config.toml
norm_eps = 1e-05
init_std_down = 0.0
weight_decay = 0.8
Each number is 500 + 25 x the weight over the matrix's rms, rounded and kept within 0 to 999. Layers, rows and columns count from 0. Numbers have three digits each.

# q: layer 2 attention query, 768x768, rms 0.024, rows 256-283,320-347,384-411,448-474, columns 0-95
# k: layer 2 attention key, 192x768, rms 0.025, rows 64-90, columns 0-95
q256:502488500521476490514482504492475505492505506511509489488501497519510480488508502512512534504479524506503497499448465473490485544481508521536495498571492506478505492498485504518478509534512496503480503514502468512527514506495523501513508495483519483483506538526514511522502530504491499504
q320:483518475492545483484463507500513479470494502483404481457538491496499508458525462524533501498481524493493497525510515512497501521516499484499510536476482502469496483480491480523508475514529507502497482569466507494524489540487528530471501495500511499498525503513507483522515492506496505510
q384:507528491497480483522485468447508509516489485503456521456498463521531478445523494484487523492494494490511490454468479496511508521508494503483500477497516483508519480502477488509493487506484505480500478519470503470518490516524488503503521536552529528507527524502517460533485515461513469488
q448:477490466514508511487519529488475491557475523491460469519508485555422499467488524504515468505545555517505519491471484507529514499534511521592485465523509448483462435445447556468571499543555503538504515547478455552503500542473544514489519503461526501501453473507583520468511540520510452496
k64:498529491572495520511518508474454547540547564531511483495432509460493514492466549533478457463542520498431529482469477418469465519488519470491485499530432506490538491501516494493434516471468486548484511486505480518457563425510531418492484522447519474524533475519491515449424549485511526520
q257:516525533533470470503512481501481523483496485498477485492493560521486504473521481490505519509474480502473507504485479481490467509488503508528513502491528503488532510477463457495511531508506521490515483516477495540507494524505526504487512527489494502507521519501512536522541545503513490505
q321:468504477467514476510478517488519532475477529505431496459507503506565490501547504522495516520491450483490517508472485514568471480509478518517491519483517502468499468520482497497491467526565544484492450579499523490513502532537528498518532503524529523515548519522515502528428455467514522523
q385:506528531474486471545517475475502486506460532504459574515505514508506498472491502497501544466486439511509498464477482505496492535451478515502495515481525533471540513472432463520438463492486552484540504530482510491522492562493514487504515506514532529519520562544560501517483537467497501523
q449:500513475525486490514498494498480506506495543527467500521505493536451481431490500539505491516546527496513472507493469548516465420521513522535490510498511482504479497469439477435514492491555510498521531517503468554474501550495548517489536492524514513527471514579540546489507529472519462526
k65:514500495545478500486496516503450532560539529534528477496480509443492521530481538531483470463515502467456527468483484468418456504515523490488501456522488489495501478497569476499467497476473483568471478463492514493462543479499520472524482502491504467490534474514501504477491566500531491499
q258:512516550516445476547500493471494501501490509499490493524490522526516513478521500516490533499512499534483481497514470490495519493476504521514512485482511465488485474498496495465480476503477539516527501509507498476509499497478470477501506528514517544506536510520520507525489507473532494504
q322:494489533520484445500539501464477500532503492501511536541481513496526495506470520495480501533525430477548538502483507508503473484490463506508486481510519490484506492510510469484524465498533469483503490520489485473494496500522481470501523547500505498551496479486505497483490470490489498562
q386:516524511501483449525533490484495544512491542459502503527510544562552451467489528477478496464503490498490481476482491490500546482507499457521498515477556497486496513471471485520446442524434529469512495483527535451507481509484505476495467521515504503552504550517561467523459519462508508533
q450:497513484508495470497571473500490487509471490543466505517475479493526426475473509520513549502496498473499474490510484527521473443520461526535460491506514493487472495477500494465538511520522467490497468500500456508512500506518523499490518489503534499520470458530523518467492497479514520524
k66:509504446546480502489536502479443529480583533529527482518447513480505521529472507513457460487528518541427518501493505498462473501517521485472489490538476498514489494499499467511498545526455507560465526470525516519452565462525518492525498491475478443525525478510519501495487575508532525515
q259:541533529518462491502513494460501492504512495504492524549513554496515534483547482502476509505496479521514518518479471511472511493492525523550481483491506486491496493469467498471486508490497516490502494538481512494506483509490485494510492500490493532514507553504525543525502513490480507513
q323:511518539534498429550531483481480497528486495535488508490481500495508482486506466529515498526526457476488548520511501492536491457468462481542474519505520488464471467514488453483510484526523498526504434525494478482520489512504482492450561499482544504531501466542479524484471482481498502539
q387:521535514496480467539503455506490514538462524504465529529528511502552512477519515476447483473509442477522516476472468461469508491474484487539469486475555504489481508451425457500465451493491507469483474500481543517496469540496483498509474518540512508539506531544533486512455549477511518501
q451:515507518537461433523522495492512506502485490529473498495499486495529473497494507501503488536506483468504489497490481535503462434521494507560494486503496478486456498478462477469537486497545454505523498492480472523511490539513530489472557502502541494502441496552515502509485517453522508516
k67:502507515538481489525503495499469490549501521536548497525493519490514528537474516548487451467502522517467557490469509481459502544525517498499496458511459497491498504511517459481456533502457451527468508457486530535495542458546515502514505525463538463448521477529486533503500544479536507527
q260:541485520493472550532464478449494486496493532531543472534496541486517474545460456514485553472477438519493501535515486475487522497511505521506477477487512485526540492476507520514465505483478509482439473545488482500506498507507472458519486471486494492495528536494457430511502506513503468535
q324:502521541500488457520516506487490501511490488512517521469475477513474509504489506525517505504537430493543539527525479509532503470474492496536512519537494481493490484452502498486512534508531471507480427550496489503533509488506472479450504502444510519554497499499473494525504498513489501494
q388:522506507483472509500526517498505498522457533504480496527477526530523437444463481498500542494533491525517485530464488498507521475532498479506520516521563536518524498474432523509475463493468476486480486552520540506516462514494493523504487526519538467514499574470503448516477504502548493496
q452:503516464524515484467516470485502486517449496508534458510496501514478459462479514510525493494518505511503433501470505517503470482546527523544475521576498473543502470468487517450554491536538469486461502500503504519492490512514513501490513505515486524546466484488525484513479531510542486534
k68:516528496500477533514502439491516512524523528519518477494479522514519516557458491526499486474499561476499521489498496506453502480473534534468471494506488507508511512513517465486467449520458510500488506460490516505478529478502464511487473482482523497485531461517526494495475495541498521474
q261:514518516508467490542513464476496472511490492508522524518514545519480508516513485507487482463500490492525500484491496488459513444506504506499501488489499481492489494459504453483493497475480523527540457498484517507500508534488524501470511512502497525534511537496505497515495521473507523513
q325:500494551517501490552504470461481509518487480489486514520513521514495508484462477510488491495489437493495521508488439473514503462483486488496494495486512500477472490485508475498477492491502470522531458529459498509522501494475545492485528504511515525516510513530512480502458527472479498508
q389:490528534496494470521531491485476503516469514491490522547526476505527489502494481480474485491486460482512502489505484479496521465479496511506525508477535479515494497477475459507483499483474479489516471503503498481497495507486501499470502528486488502501524523551551509518477518461501541495
q453:528500536536506470511482493505506498518455496499511506517496521497489487492466528499498488523489491451514494514483457518508490449503501502503506493500520482505487505491492476474517476480506517502497490489491504474488485493499538498475520527484488523521479526535534487487460511470546510515
k69:531542486521472496489533484529448514517510506519516502515492511482510494560468503531500461470488533520493525490476513489432495537482490480504496466513508504528513518518495452444490529488479466531472512471525523511506512496507495506544522497486513471499506431518514524494496472508501484517
q262:482478477531513428511569472513491486517493472487472512499497471484502499456544551476510459537548498451457501497504505514527493444506455505510534528527474503492467517499477447488550499537545469510555460467536483484504480537507531509493514509523540515519461480497524548499509553492538526496
q326:490501534532489471539507480532462510479513513494500495507471457498494500534498486518494481484510464440529507512474502545478487481492467511522485470497514472516498505526488503466503515496542509517529488488512483531510471504493499510475504533532502498505531472527517504528476540453492505538
q390:499505534524517497537486475502460506504502477538529521522503489456513482500517535504491439475493479479483497487489459473474463478497499525485516509510521487461524510496489464488469494452512484514523509470474501453487472506507506536498560506472521545503520477522530514534475479474496540520
q454:520496527493503479507554478525517492512484483518483516519508486495505497515485521489522489505503480472532518467514462535486480434507482482510500433514528531466442503505483448448477499494476510538502446486527500470496453497478512561454553531472542487506470489494531537504474537423502515530
k70:523473506495512443527524497502495487471503509516505514520522506480516522468515508458456472511525521505499492486485502506530521490536533442569511502503493522479491516504467473484474492491510539504546484466471472496502481516469489516507526508513487514509507509526519542507504448460515472515
q263:476497504501515483479517517521510499528486511498500502465501480520501495525505518496525494528512505500499501527505515522504475489490499489483510499523504526489500513523493502496501493513517476500514494502507485488497498478529489486477490494491540488511481465500495510464512475488488516522
q327:479492489491504485513525516528511525486473523522498506459475501496510451491537531496523532503504536493507519479499506499472488513525512481506498528484486523496495513529514520494520494516495498496519499522520523485470502496505503539450495515488510490509501488488515503513503498506518503493
q391:507478454502458501490492527494513507502504483495539508472482484508487522511509498496512521491472505516481490476532499510492511533501511522520518490496475495498511522534513510481479506500503500495504513498510487517508500515499492486493508514458492513492486494493491499485496467518497505487
q455:515505490502512502523520507503473514477501511522507518490483498507477497494531489506526518539486511508495498508513492496497495498478519505504510520512503525490490473524490500500505511515517501492519510513523472487488501488502466503499489474480538486500515487474506508516475496513497501497
k71:483473497447548502524514516498561457483477453429447507497529510509491522465514467463498521518497526485521502483534514564534515498517494487461539532502528510463498498508516517533496430518512526476557505532507471500480440498445492523443467474523443510482493539509483476526504499485475500467
q264:476460490486540508461526528504522518510512472459487497472497495482541480522523507520490490525496507522508511508539548500503468547521481500497502495510466516514511518555453512513494522486510484500503526510532469488502530452541474485515461468506487497451468462474499520479547468523498531505
q328:481466487486547523499504507510507497510487514474508493471509478511528491477518508487519504489498539524508483504512527497496507533492516470500503473504490524511516511525501524496517472502503518495493525465514499503493478501501463509504466489500466510478495499502512486483528501523471523491
q392:512461473520520506495502531509535492489525502505512517480516480479485531520525483488516483494474536531494486525519525506508491528499537505511498490509501521515528523523491538516520485474504505489487546479505479514498493510488498513544516484519475506476489502488473491494537475479501511472
q456:481470494495491521481496523494513517497495519487473508491482473519492519486511520459523488513505521511495507489518498494496488481500539490495509508498501559494508507504482509523514506493452495476495519513515479503493483482520490526496481466508522492480501499484490512481509485516498518470
k72:536510547494478476503442524474542475490478490485522508524534509511504524496527489493523562552482438476489501510518497490548528488453497521474493530464515499461504515502504529523509534509501529447501464565518484482526470507491509523482482471529457541509471534484511480533508493484476520453
q265:542511520531457423535471465485493513506484485517533531495500527499488515487515500492448498501483491469500535501465487515511476486517477528540483419490529484435474481440506435476483479531497501506604500497510459506499504521455528513459536554482532508513493466544544520518470560434497517551
q329:543545504522418408582457509472432527567518520516526510517520504440486517477485480503478473502483482498491531515418453443505502484510519495543460467492530503430480478502500428465442471493472515560534483512506509467482490517458529539510547546486505557524516529558572502497441540478542498532
q393:578525504484436448583515447491460479534470476562514545505481522464492490505510512500497485523485462485482536509453461486463503522514527498586485458462551484456449484512483403431466488510482507485559464494516501509468516539436482526475527559480497527528479526554594490534442567483549533550
q457:505514480462447453571482479526525490500509522508495505479516528501469522443522518463509457528461469490506492513443464464560544504537504509537512508492546490510456494505505452503477452471490492452528508518537479464503484524476501513478506546499519535531462535543561474540479575473528509503
k73:488496535513500455508496475523481486528501478521499534502468501514526465487499509482472480477473515528506541487500509482504510494490502511517522469486484508475527522508482443497519457489511519503529488515497508522505494483499502521495560526493492506483504510506496504509508509479491506504
q266:519473509486520479499485496504506494524516503499477500465465482464523498521505509501496477497487509508500499487491503489500482481489496519490514485524503500480503505528506481488504508514553487515498525481529471510509503481529497494497486519501516483492484483514484541477515495494510499498
q330:501480500477495517484497506508526469469513519496507495503501495484510476496523489490506501485493524512526505511499531489493537524515498501485486457487489516497508496531512482493519492489512525480469521478529474500486491487502497522522529516499495514515506506520504496488508501484504495502
q394:521505483520505502496465502496504513509497497540504485475491513495467497492509506514534490498492506491493507480501476511493505545500514495507488477500507477509489486525529492502493506504491505488493530509509489510511495524509508491490519499492502503492519519488514492502511489489500482493
q458:509509499473474500485491498518489500496501508508489517459512489483499506490499511472503494491513482519514523520478508481521485510486498508506491511544478501504488509514493475500476487529523491472507515519515487495484504514481469500522501496487509491482500521490517528495493497502515490507
k74:479479483483564514536451580491567417484485491429459483490556476532520522466504495490491533523498484501519445495549533499504502498510457499450545536444485537520509529524520565568526481491482562426549523486533504464531453519500466519476472470531438573473476538437487477511532486489469515413
q267:529507507496496477516492499515497519523504511490490487507493488504488467532495529514472486503489490494509526517489486505487500480505479502548522492534508510480485503506541479497508514484480476514516460498494505473514504519502494502506516503488501511526475473524515499482470496507518505533
q331:513517538528482506510499469495475489510460557515531492462459508479469475504495517510494514489521497487527494516462466479477497504486481522523500496487508476497509444482518504518546456507488485501477468517489476497524508500511517514504521562492515481525488499532523495529472527514536496520
q395:509531521549478483474484491482485490546473485547518518447450489492492507550520510520490490519529489511494502508499504529509480494503485491538508498515477491480499465486521484507495483491517493528505505506509474533485520509512493499495522540481476516510515512486508496501496483502488518514
q459:511521533529478458510490497520467523512493483526483492496482505497494482474507512489520525491506492483531537503478528489502480506505508476542516486520502487485517444517493454493525503494528460508479478515504466498473497508514498525534535508463524490487511515498503511494479523498527495547
k75:513471506514477477533494481517540489490509490473486523491464496511530515508494491468477480484498519526499516483515526493503469514500484475518509500493494499487493534514502500522507471518503514487535510479514519489506484539493464522515469455470495494502516515507500483480518505498501489486
q268:524524476493479496510502503466499513503493494497490479513485489510521475486485466503472530516545486506455511525501497502536532464508494501502488498493506484492501488511516527493506492483518491503449515501510522481543453527469507469487505504482488485519514563485514494497487551513528474469
q332:485492495469518480471513522452511501478518463488496498507515468505523490480476501492478475533468479516468516495555478473534504461513482506519500534522510535509484511488503532511463508477513503476460523513495517488561516499471514490488480521512515504525465527471498493539511492491533484509
q396:498505488480497530497552478462502521516501485489471498523479476478552463507467520519464476502492488457444554538503506501525490434531451490508494503505535518501506518494477518496495495499482507492474511527506521507520487519468477465485474487473489480513540503494487504485453508505505496497
q460:515444481494522510497450540495508517503492434512489541462487494446496501507469490508496472494476480513443520500518466463513461506524503512467518552505438503499478537500543529509456504497466513494503541483496483530513514517488494519502524445477483519545493519481504484481435540498491486469
k76:511510460507518527527495468421507492487491498496501487543550492496426502520494468532509484482488477502509491499510498515497503478511522502538495521464497489506481499458537502537482502468518475523477482519461477466486492470512536499475510519475511470497539539510519547523515475517497479491
q269:534503500531445492512497516509483493488510495522513475537522546481509518427484470499477499473456450489517530486518478522505535520494505483515524493489480480517488513493533523508503495510534481518467499461479472508518515517510462513506506539511473515544531506510516504496519480510474537496
q333:496522464447502511506533484445470480475494531506518480507468528471510474531460462493506497465467481488510545466501475473471547481495500490520533484483501457483513521474488520507526460437540500467457522477468504516512485525523476480521490510500494500497486543468480485462527487498502508520
q397:561535469487491490522515498511472484506486484494517476561496482446508514480478471498515463484520452489494557466453494525505474481507493440503486498498509488511505504480515483491535474527547500530542513513510543499519515521480499520521509518527506487501526489456513514451464494475518526481
q461:519526507478510517532510477508489526510501470513493485505478455466504502525458499511535463519540477512476518469489455571489483450541495515478470484487491486505512502482472529515545481524544514474483466478520520510486496518473501517518480503485502501490493503506528524479487528473543527515
k77:535504527539523506520511483493500488452520534495527515486518529454483506480475459501465501511463461511481501548513510498522495465533498487518478484506490515483486469462486548482510500479492531519469464498493503483499499510490471454463489522531475497478515515505519459487513511502499517500
q270:577484512523467482511522502489483477473469499534496481526502523484481471491506468521481501483460435498488528478490465506491515500522459483505474491496504501484514516481481476515479483486506505518488516470554483515534531488449464507502510512484480501508515488494507515514484517504530506525
q334:526464452443487493485488526493535493450504492484487504482523513491523531524466479477536499503426489522484478454537472496465503507478525520496523514488511542464465532463508514497515479472505533444474508459527485438503493506499450510482464471469479482515495496480530539489520484497497519488
q398:525480483501458508519513513500457491508502468537527506595477532497496526496476493541501481491461487513480535479496474531487495476526508471536498471488535511480483484484491461485533500479488499538513539445477531489497505484461464561537528530486485517485494484519526513492487538486578492487
q462:502480486466490524473469485512496508490537503516509518538522488481514516481515435499474519475487468496484528447494471537518471478545506526476493527504495523481514527483487499494495538500566554476481527487505510497524520537481452487456496490467499490496494514496482509462501489482522505498
k78:505481480480513509515522502484508513471489541489499488471541526487499495495482463520482514498523501498459494507494502493479499485518531525507499510500500493528505513507508531490493503463529542502487510520496456503539504498512494444521544524533484502518488503456510508506480527533519475523
q271:539472490523483496503469520510501532463482508531516543533506492473521526521511483512481535476473502474546471473502481520475545482520527480519497528477505467449484495451532497501502449522505529511471458522470517509542529484494523495478490524515508503500486483509494491505491474453499495542
q335:505511528539518540475469535508482519510475491517490468511510515483488516503453478494500525503501489459501458500528452466500514490509479508527498530511474459444479475478558528506501465517515470512424442526464451469500534470542537485543496513498499492538508490502488477473505454553497499516
q399:527454504540508476535476495491516475456483480477524476522464498507544478485502490506507520523513488505533505460498466516525486493509508474539486559506478510457464469497508522464536491561497501533525465493495496517478502482508499511485521517512468477515489495499544499461498510482505516494
q463:511494489495506495502490454508524514486496462481492534499522516457495507527501462492567525568499480460495507476496508475511524493526521510478514545525508485500479475475506512517517502489516492516499487482466489499469516446492530495476500494455496478525498465499495447469518503511484534486
k79:502557485525494551539498490498506480544501509512502525552495506477495526459496447476521520515442509506489479496543496466472518517513516479529527506491502473497501493481489491504474486456503532506485516451492467528489492529530517483516470466509497499483465494533497488482519500482456487513
q272:523532459547499490505498498529509520534500502500531486484510515492503472523503507485524471522517483494511511467488509504483492500511468496508479478528499494537495510496510512482499511495535463498502493489522517487487513531505504496506504527484491452493486479486501516493496488526489514504
q336:549507506497489508497498474509496495498503522494537506499513504518475523487509507444512467487504553549501488521510505461471518537484517520469489459482512533512494527461500524524443480487444498518511547496528525545495526482475487538521448462492464514507477517446532492525505551508497514446
q400:486462482564482511465518505548479475539489469492511490498499510520454477554509470500521477540518491516496505513515498520496480518523503529490478486535475506529480472528531530469553541508483498540468498507495484523510538482506517479482475479489502504491453485457502495500577494520488503521
q464:488516515490527507514450503493505516520501503462534517501512514497527538519512491498496491492458523536470563481509506414459529559487483515470504476498485542540532517541544518591455513489442508494470502483520551470503531494492507495534439537487468492478529530449479445521520482537464541511
k80:494480504463480512504506510507514465501487509477444520459530501465474502485507496482492508493505518485544497510531491525527504454491491499498509512503475495512464518507479518498546498514481493473518551509516475463473507496500476520460502481491489495512502475517498516521507511496496494455
q273:515471481492507515485508491520525490505502477483502515479517503484507480526499477462519479517446492506512504494522490480490442519512457509508535471504495502499493521516525516500496518478507504503507536465498495502535523512526500492483492492481504475498483457501471499478495525535475499512
q337:486494503478502540493477493530516488489509531479496483492511498506496505474508484509502478510498550525489462505487500491464525509500500507494485493471507533512514499471514495523477485472447528494504534516496520524491487494482513536521482484525475508478485523499517479491519541507494529438
q401:541453517495483500492508506483531495467480476507496551445497506480448515509510449537527498535495508484504543487535498535523486531502485554522526482521477533464500518507542474481491517505510480528518508517481452530494526462486515507481523477496540526478485493481474556476546504520498513489
q465:512470492479517492482471509472528485510530519455485533495516515514451546526514490501494476513492518527505547515502523433505519542492499524467531504476520535502544507500508513518447529493457524507499514500518509476503513521462505521508500508456504521482540529496497517487517521521473520463
k81:512497510513527498474500528524520489480486508498466534506501490533519473509511494459495519522511467510512497521501527511485491450475470502503498491501480521487509498508510515504499528522518464501499498554492517506501478503486494517474510503499509475470509517533469511511495509488486473505
q274:519501475479472518522515507528476504504517507518442523495529525507496500506540516511465479499511521485521523515525507508501471536503512530520492503485494499497542517478509496480481543504535495480504533538484488521530525501506494477487496477499523534480496504477478521507509512499485492519
q338:460495527513519482523477525451482527507513481495449538464505492510550493481542496534509487529487448529522509489467506539540472483487517493532480527496500499471470488511506486466504474513518500471501482553523532464534484561508492500469551539531569517494509505519528515505446468478469501545
q402:524482499491495480554497477480484478518506492517438549501521524484513500473537499498489508485450465497540509485491456491499518540472495507501512502496530510481520500477457463508457470496539551467522513520488520511539486556500467502494518508538523533522503538538510497487499508475513489513
q466:482501487510506490548488510519488498497513503535428539496501472495458476471552487492478486534515545490490483508480456518521506494493516525536501498485506515486512474464477491494489513543532497490513589525514487575503469535531520523488516446530494564488504508545549515504512540481504483481
k82:526508487547491517519514450503481494513506512546509470549492484492498464546476479517473467476492507510497531517477499490471494502507518505481489446511488504516519499490508485506466532457467472540479500465471503506489545500504500506529505485451520489489525497524513547488491528501520503511
q275:468492509491504503475491496504487510503503500522482493481512483482486492499518497503497488506495500511506535507481515503494493520480515537487504540515467526522515517526460519491505498520534488508489510497495500495483521508527476547492485498538511459503444509499487500511526487547508493506
q339:486527513473494510489532541500504537470493498514468483474499530484549500497526524525501498501516448504534454484503545532499495499493549498491496513513453538507497490527511507488498502513514495480479510497532498471514459517523484499525489542525532508496461505508480509477495468492505473502
q403:502492498472498524497512521511497536466515480514502536467499516511479505498540489499504513503495501506483482501510495514500493561483516524465484513496464519502522513499498518531494493482523517513503517533496503512546480518499495515509510493516482515470502530495488463489530478516519497480
q467:487481492507525505472521516544474519477469509527439505478490457502470482492512492489509524460530496502517499507504521559505484483494476496510501509521507503501484454491456501470513510508533478511510524526493459522524488493507470540497491504511534500483484486496507546492526475503509474516
k83:501506481484512486530491479573497493483505488515448535524522523490528520512506504505481521476500523495520502497490471502493485454491512487539477484491490497488529530506503491490490452492508515483504447501469505508497517502479455510477484518511503491490496513510484524513497490500501501492
q276:506470513541460482510519466513484500529488499496495543486528528458483505512521475501521505531477473481543522485515495513434459486523463553531495493511478467498529526461489450498468542477503516491498497501481469486502501507517518476481523477480489522463488448528514511491519472506490518500
q340:495477504487461479473486482465479528527505529485497529530525526474444497519471506468506471436496520515475529520470478472480528530483513495503509459448479487499517523512502536516470475499460503496496532540511509479482497518465516493520489501519469523484511498485564467491481508487475559479
q404:497473473459446481480538493492465481492491539510472532502486562452487495496508478508538467538413499499511503465524456484476538557541526531530512471478539500497530481505479482460495470548460521483450554461511515512516497481484495505495502486477498497493482510516543488468513566496517545510
q468:504509497449470501555482506493515510493554541483478560504544558482462505471491490457488478555478535515457478510488470453490549535485517529499515513449524518498505537497515504520425489482494541500497531492505565495513516506471539485481478494529466523479500537515531444501501547475507513426
k84:524540487509481538441478502539504479499493482507509493505535477505489435535481474508573524481480469536505507495476531505481512496444422543502550489484533491498527475496482536520534557488505470505496565523479489541547496516505534554504521485465475511460507536488487506505517502499485473497
q277:529506506499492489530507485516484497530509485506479524486492510517502497475539536524499530482515510510489527507504474477504468541495511516483490469506491470480468517514446488491521478497495494499509527511498486519454470526505490477511483537489543509518523511470562531479496503450490510508
q341:526537549524486450547546497491454533495463461541488501477482473489540463505548516512449530516524410457471532499448499510528500476508493484523444493508494521492486470513479461434525476496531459522526497502486472494513528556490475499442560556476526494553492500530553541496439534472530498582
q405:508535510512470479541480472512487488532493515548471541499480518499551475517535538483458538452479463499494531488453466526493469525474487521479461472474497536472510519521428454493463442488489528476543481521470506494521480562502475455478521518504506549536484543542572466503454508481499511513
q469:526507496511496460544521498493513530486462512543477481493488466513479472481504504520459519489544500494509495549446488531536498461491471509554468492541499481484431452526444465480519517503519458490530512524497474546541444501519492548483549500537577475504487480527513543503498534451540484544
k85:519492482508492442526493492516514504535479511513500494542450512475498475495490522475475475496509529516517521487494469523488494483517535519539487458495499492478469511503499436501467449515486507491522493457505521467468515502500483513506505506466496501521490484517525509526485512479521538519
q278:480455505459560479479553526510527501500455513493504492467468456502501458478538581500501511553519544502488498511516522534558472489501467437488526497550510536465454525554464518492593491531524492458556532501520490450491447457532477516483466487523545492516448456501518518490478467470481531496
q342:522503490494522501506482458524497463475472481511478526508472493509519485521537516523504538488481494490493493499469543518512482509485491533508476466499503509498504491544504463494525483531505477499543512503523475499494518505491494509464521513484536490507501486504501499520483506469518488509
q406:498482537491531456542530467487499530514510510529512486482448485541502492496540553508477528506525504464466510506476474464514477537506495519498469479515488502502443540561425501527475492515516497470538527519544504498508524526522478511483506515490521507528500482502511504521482465537496510487
q470:510520472517492465522524489466494498467488525489482482496471510525522478490560552507489549510510490474533496509531502509499534458465500460522476481532476508449479454510463465473496541534490507519540508540531462511509490460565462479459495497505561485519529487493505514505473497508477524529
k86:502501513470499423568492488493525524523521447505464496456488485493492469488502534501492493536563512491520525505501485528518504464498498491530499529517497529479445508515514487469482448513493493531530493509477489510497492501479491493471509488465511489519514507513537545529454500465501517502
q279:463541460510496574430472523497526492511520500483550453519481509530476503503461478506530516480535492528471471520519498484488529535469543446457507519479507516526514495552525588536504517479501516481445526526486526494502514440495489474535466496524500453482505515499432454492516457526499488476
q343:518482429491518605410511567491562447464494475465491479439544490524519492489498474500564530523504554586523438461533546530466518552505522515449507524495442511535574526541531554546545539512491521490469549450504528527509472517549495512526438454504465510423500516451451484462581446545486504420
q407:474513446500533593414452563506546525447522508428533476478524482539482510506519472518547559534514536532511442496517541474533506540513489487469507516526442506534518491523541548489559555511491493462428534509503498525490533432500501493530420476529507453452496473423438491473540456571486468472
q471:467505488494503595405470494499529495476528501453493485484500501490530506530519474494529557484467490520503491475539568521491520581453488492406545525498429511542588559525501556572509567465486535502480526502504476505517522461500464496523434492492468475455532465422426505439561423574461509458
k87:474495491502490556465490512450516504510484494464527498463496486502488501518523518515526533504531507478475475496529511488493498520508521500455481513500484492538531493498521556533496495513508501503490506518505472505517485479514506464505455478516490500513490487476464433479501508539503483470
q280:462541456475483577445451513535524496479546545492534444487501519459486488535446473558532474484489479543512493510500538482484542562500531482500501497466465509573570500499557560529473540495509487498435569483464564499502540425531472462556478473514506457473492517507446475492527466552499473519
q344:469495449500540611368532542517535452444498474446502486448516516533501488500479468487545502468473508578519457459600541496507504555506544506486515544515431512570538516509531575573548540500509500450450535492498519533498530464576468462506383452528494479431484522441398465460587444583486495427
q408:479511446478524558388436547508550468459538534435499435441498509514459510513483506522557520547484544562494459482538575512506502540496521483474516550539455518536521507519571576487560563509504492487441539470494501497504515456551499510546437445516493456450479505404437494456578465567482476469
q472:448493493493543597380507528507500498475534508468491514474518546491515458549498477536510527480470534552487499513561541510492456579482532495437485515488449524579618533480478563578483542548462533489442538470480497513488568458553476470528391426523457483435523480417412514460574422565424539453
k88:478518460510507546478499520487518498508506521494505482463518488514499511493491491499544508501537508488492474519522532516502513516515486490421491525512482485548506460488524538523522492490507481504457506520527486508506506482520513484484456456520503492518534477492456462495530504536502480461
q281:487489490525538521483500510505510487503501475465489486479496476509504486515509518504521483519492540514526508490521524509515496523497517502481504493515512502534485489547501497526525504519508492502512532501504453525508503466527478502474491478512490507471508448497497487466514492502483501455
q345:478490510526511520496512507511525485511498493471492485458482485478509491489505511481517500505510501485500474513493538505524498524501503528475502495498504517504491521525485509473505462504496513488497501480499497478491470517508494478501504490509474525477520487482476502498503489493520453502
q409:514516520518531529473463510511488498514502488520520511447494490489486529516527517504530518504529519497497491512525493496486506521508503526489504517479492450494512499527506522508526498502507508520486504529504485498490515519507495459494482491493507490485534477497494498486528479525486465480
q473:490536484501489511492514515492502482510506493512494516480518501496492495531517506523511523497493492506487505495532511490486493489519522508496494484500503493535510492525488484510493528516476498519530480492512476502511494484516493500504492501495532478496508484509506524512493486504485499474
k89:492501499454498470538464573476562531503519510416477476498516529520512504485525516462538532527523470482503514514522487505556536505505506468419522520484515520471498550496504516510522525548443534461533509547545482450536440557432505512476437452544456532508522510460482451508505495517430516457
q282:479460473465520556453518544494517498495503509482502498499532493507499508492516475502522514501534518495489478516532532507504497474515527480484503551486480511545510514529487571510511517505500505506469553491519499498504497474505495462537474470522501489495521518479457494463521498537471472466
q346:454467460490561557400509542502532495474506509477466496488497495514511517538492494490499470511512497520511483486585527489524497488525527509465526558496499497549523484499454573544517542481490497470483532512514498531516493470528477464502459454498512482481482522462452477475524491526449509460
q410:456441459488549549432536550517549523445497544446454496518511477520507514486503501492521511525533530491493467528542530515550515493510490496475494529527483527510476489496487551514549551511503515491464531525481490487520510498527507529520446455527492465494519490461458515491528481513462483437
q474:440447485481619583428477554458535476493511476464487495502490490513531536507495483497486512488503530513468432514579540499487474517472507484422553542478484532524530555549520599556457524513490568491461514490516523514524483495508495495507418450558453506460521517428415468465588417538436511435
k90:477495447516507527460521491471492500503494485500500480494500500511475514508490500523493494510527506483496494502487520487502480471470503505462495483506479507544516465505508530494532513482470475501488480483509492505495502450521530487519504485501511448520499489492481494489517524518496460517
q283:516470503497521534498516507519510519489506495515535490509519490476490499505528516540493506472493474510497491551507522508537475540499511522461491501525502501517514523491483529520510538476524519508449541447478446540546519499512466459527488452463503448480461494469460519453562503536525478514
q347:514449482465492478495532511508524507500499479525491536476500511478463522479505467492505485455469496510502508464524503489482549505506520493504522480453472550483481514490476489492498507474492482497480527498521504488493473493490477524506473468508519503493492477463505542496515486508510494510
q411:533440480476520509527517512518480515505543511496506523506487496496446509496477484511474508509483490508465503522480490488504490545514497499534501495514493556469478476512481484514498509518510531513490561465497517539555515502459487534530512500517508480504461501472538498461524506491548462515